config = dict(
    num_hidden_layers=9,
    hidden_size=448,
    num_attention_heads=7,
    num_key_value_heads=7,
    head_dim=64,
    intermediate_size=1792,
    vocab_size=16384,
    hidden_act='gelu',
    norm='layernorm',
    norm_place='pre',
    norm_eps=1e-05,
    positions='alibi',
    qk_norm=False,
    attn_scale=0.125,
    bias='all',
    tie_word_embeddings=True,
    parallel_block=False,
    init='normal',
    init_std_qkv=0.0245,
    init_std_o=0.0,
    init_std_up=0.0245,
    init_std_down=0.0,
    optimizer='adamw',
    learning_rate=0.00043,
    beta1=0.9,
    beta2=0.95,
    weight_decay=0.17,
    lr_head=0.00298,
    max_grad_norm=1.0,
    warmup_steps=582,
    schedule='wsd',
    decay_fraction=0.405,
    decay_shape='linear',
    final_lr_fraction=0.0,
    batch_tokens=[16384, 32768, 49152],
    max_seq_len=1024,
    doc_mask=True,
    train_tokens=289200000,
    max_steps=9741,
    dataset='wikipedia_en',
)
Each number is 500 + 40 x the weight over its row's rms, rounded and kept within 0 to 999. Layers, rows and columns count from 0. Numbers have three digits each. The size before them is the row's rms in percent of the matrix's.

# k: layer 5 attention key, 448x448, rms 0.0403, rows 52-63, columns 256-319
# q: layer 5 attention query, 448x448, rms 0.0408, rows 53-63, columns 256-319
# v: layer 5 attention value, 448x448, rms 0.0374, rows 0-8, columns 256-319
# o: layer 5 attention output (transposed), 448x448, rms 0.0347, rows 0-7, columns 256-319
k52 086:443499454490541552506504522571514584470489514508513479513508478564592511543460506430539472455494472506472520467421535549535448524495496484466483522441465558414437471513447465494481518555443584
q53 094:481425476458550403464503492507560509551469527411531530437431464511510522529496487520477487529508448521484471470461528468494481500439574578481470508474472531453501497537486528443531476485482530
k53 096:475428557556534485482511443507497456438561468543443521518556468445543518490506505492410503502514612532579525528504476474469541465521492407584473568427531493556497493475559532494489481531526385
q54 102:542428592553478543507509550489416517512538441532503475509536499520507527517475530478453558559401526464527506486517467486491496510525549452452543515478487577445506538465553482452472543551546387
k54 104:544547438501466403466505516482478513513456494525499532499422545493400473534503494459549521576519544550510500523500532535492457491571487494489570449484427474513477477529474406553449537494494562
q55 099:478468555460448556511498505541441475484558486455450494516498582510464486479515496543507525558508493502551473536552454548569596492529526482559494528520528503544485436522577542502510489474495484
k55 098:504522513529481426449463537474497490537534506485553504479492440543496544459495448491495479543428496455456528516503558486462415502493507522430502541493527524469464489415460535520471569535492533
q56 096:528537463495428488533563536486555510502540500524463534482509520516466459482483522489484518536586490512475491479441482502551498503462466525471506461503498464539573497535458507463498477545423480
k56 096:501481512542457538578432506540478512504539515500580523538516504527452478449478500491486470444455504500514488474482472514546465505498544522517579498539498502518502481499534478595499513519475529
q57 077:536469491445483452427522507521466532593517517465511492523446488547445478494505478513554544530461487497441521499441481522531532494452510597492523471545511493524449452540552466461501511466464594
k57 090:540415587511424480494570519466524451503522476503503562435519482434450523459584486497489461537520571506460566506497454479515538426561450470525479485511509519543481447476517498554448539523531397
q58 086:442570460542486554521556462516449494434572473571430444466511485458561468516543462464489566459421551493569512427606500558487494485580490411491587509494518500448492527464456477524469557463513449
k58 093:542578420523503535516430504512470561531446500503554415552484501591489527532396468440542471460520437482494485535422557490523454488461503576445533486476488505535484544492547455488519462508528621
q59 079:481515511471487532536432473551553501537511494446476530514451508555492532480431480549442428533528547548473502514466500539542561539528532621496517409528533532521451453514449438533510471449487623
k59 091:523466574504444483467561521475511504542518517535471521491536528450436441506597503568542517479505441514442566480509447450506502504527548461533417473534505486572464468469541557534509493502528374
q60 090:535490419475500531468555448498494498426527529546535512465535468467450511548528548469540495529440486494557508516423479429438440511480571449503482517470440513445522564482459525484481486489480427
k60 091:496466536473525506533554534504517520471465476486538484485414480483507406477490500452486559508533585505546567493463502501522476520476475517486555534460465503494508483581499396532501518536525535
q61 099:524428542536522433484471522515491492570502517501511511557495472512508511498545486543513497541479500455452469506500515490553535501467500545555554448500587580495617522494526440415463471544488509
k61 097:526539521578430471536465563469447514438541481516485500457473492505557548525502469444496464497451520481473528504446538551488434488477576544533483504482418460507476503492420496603494508542521485
q62 086:494490493467503555445490524485469503534489481556407496540495499533458520525537444450530558444582528442432518520490485511518513465521483539509585391527495525504488469537487412519522515561439588
k62 091:518479541524453482499556488460522473507503490417527494493500505463412525500543522506520460511554544463484529505503467501448548484492498540546394404520508520494514523455574529469486533476576360
q63 093:526470528476561431471480512477553388472466564506511525527502539510563485524479504523429511554474454463606494507488479511452439464576455508448476538492515501453565516499466574434493481438455532
k63 097:489554452543482570500499507577466534452549518500556517532438403481618529465466467520446568477509512513537470555559564491597539529493450523538534483472546547517516544534554502456492529501405469
v0 103:536500484463486469545485601491510533436477505476554519458546492502545561482502466513492486536479513477500539509469476429503495500521458556466469538469531397484482445505439464467527501462493525
o0 105:534482556552470508513525495510593486590534525540461425481543448498518569492478509518504535502450545525476473466491557570479449500524530546547496430500444492441557591567572497490505505492444547
v1 099:495451497497528472534539414441500485528525432478424402565467503519459553494545474501521491555534446463497473572502543550509545568531497532564565477498594502500513495461499514486515465516478479
o1 101:472448523536571507527479429430490493489413540530523535561531557505506483499483511446535517507579503478570522377505474483528389472537529439471547505497505473565501517438495507551535488454538419
v2 092:424557478523558433466505441497476476392522553506505523495534426484559459475520485529477457449494525450472558514535461451496452506428485556419450506480471417491457496464484497409598471452491481
o2 097:508495525478456490480490509539514570524530475524460492493539431455474537554526515576515500530509530536457466580468479506474532458452519500528532502532551529488444565599539443509452529485477559
v3 097:533541522463493450429551423513504543455474491478517491493456494488475456526473527525480446534447484494528535506524457479477483485469475525448574511491555479510505454449465500499502580408451488
o3 097:542476500457466499558520542482506626570492474485475432480508499496458518484589465531483506545521532465544431530500485512435467562505533483556478485467475462476472491555552462536544539602576418
v4 104:466528517478519456422507420534458472452466451520492514547461508519474480494532566506512517489484395510547494487501489524450507544445508457555552441513450437484494483461502558574493577582442524
o4 105:492531480504421499531571469561491489419488440475491456541496517501531500524545443470454517500536485508557440521478484443467449475492470464481510546524515457538533469467492545491548499455545423
v5 102:454481505492564471551553475535482515555499466465493409441505513481497507577499475545516456576508513563510465527485488550582486527512470432431463525466519542503432525499509477528460546450515531
o5 104:565461542516544548525514576469543509561481573488494455493506436498474484438522415512481524467480495473475529582487484484419452454528528522541483507485482541402519480573528496515476455506517505
v6 097:584553521453503482465495509533503475541472456480515503538437457485552586453560488501494467416443545507504501515514483446504478460446506533465538528507502435501553472509526504548552531477554518
o6 097:554494550476520537510526519524479474476624527452469543560463488480543548462559492502523521522538508517473432495518541505466462512500489583610464516434465545405503496496521504408510503553472485
v7 104:518532458517493444525522508469521518425454489466519517501514480452527603476521484467492514441429502535485490538442564382532530504491514515546488545479488449480563516523459493503592483565595461
o7 104:489473535509475499498473459490517506541555553473487562497557459511586572516498496524492495479539491423453528437521547545536567486534486492539525454473511483533488459467494506546503431475489567
v8 107:465500545548469485506521537497464484505574517514538495498497510478508521543497556476418526554481462504473498475479583582487512492422554404526554428476465542484514458506453493547514490541540502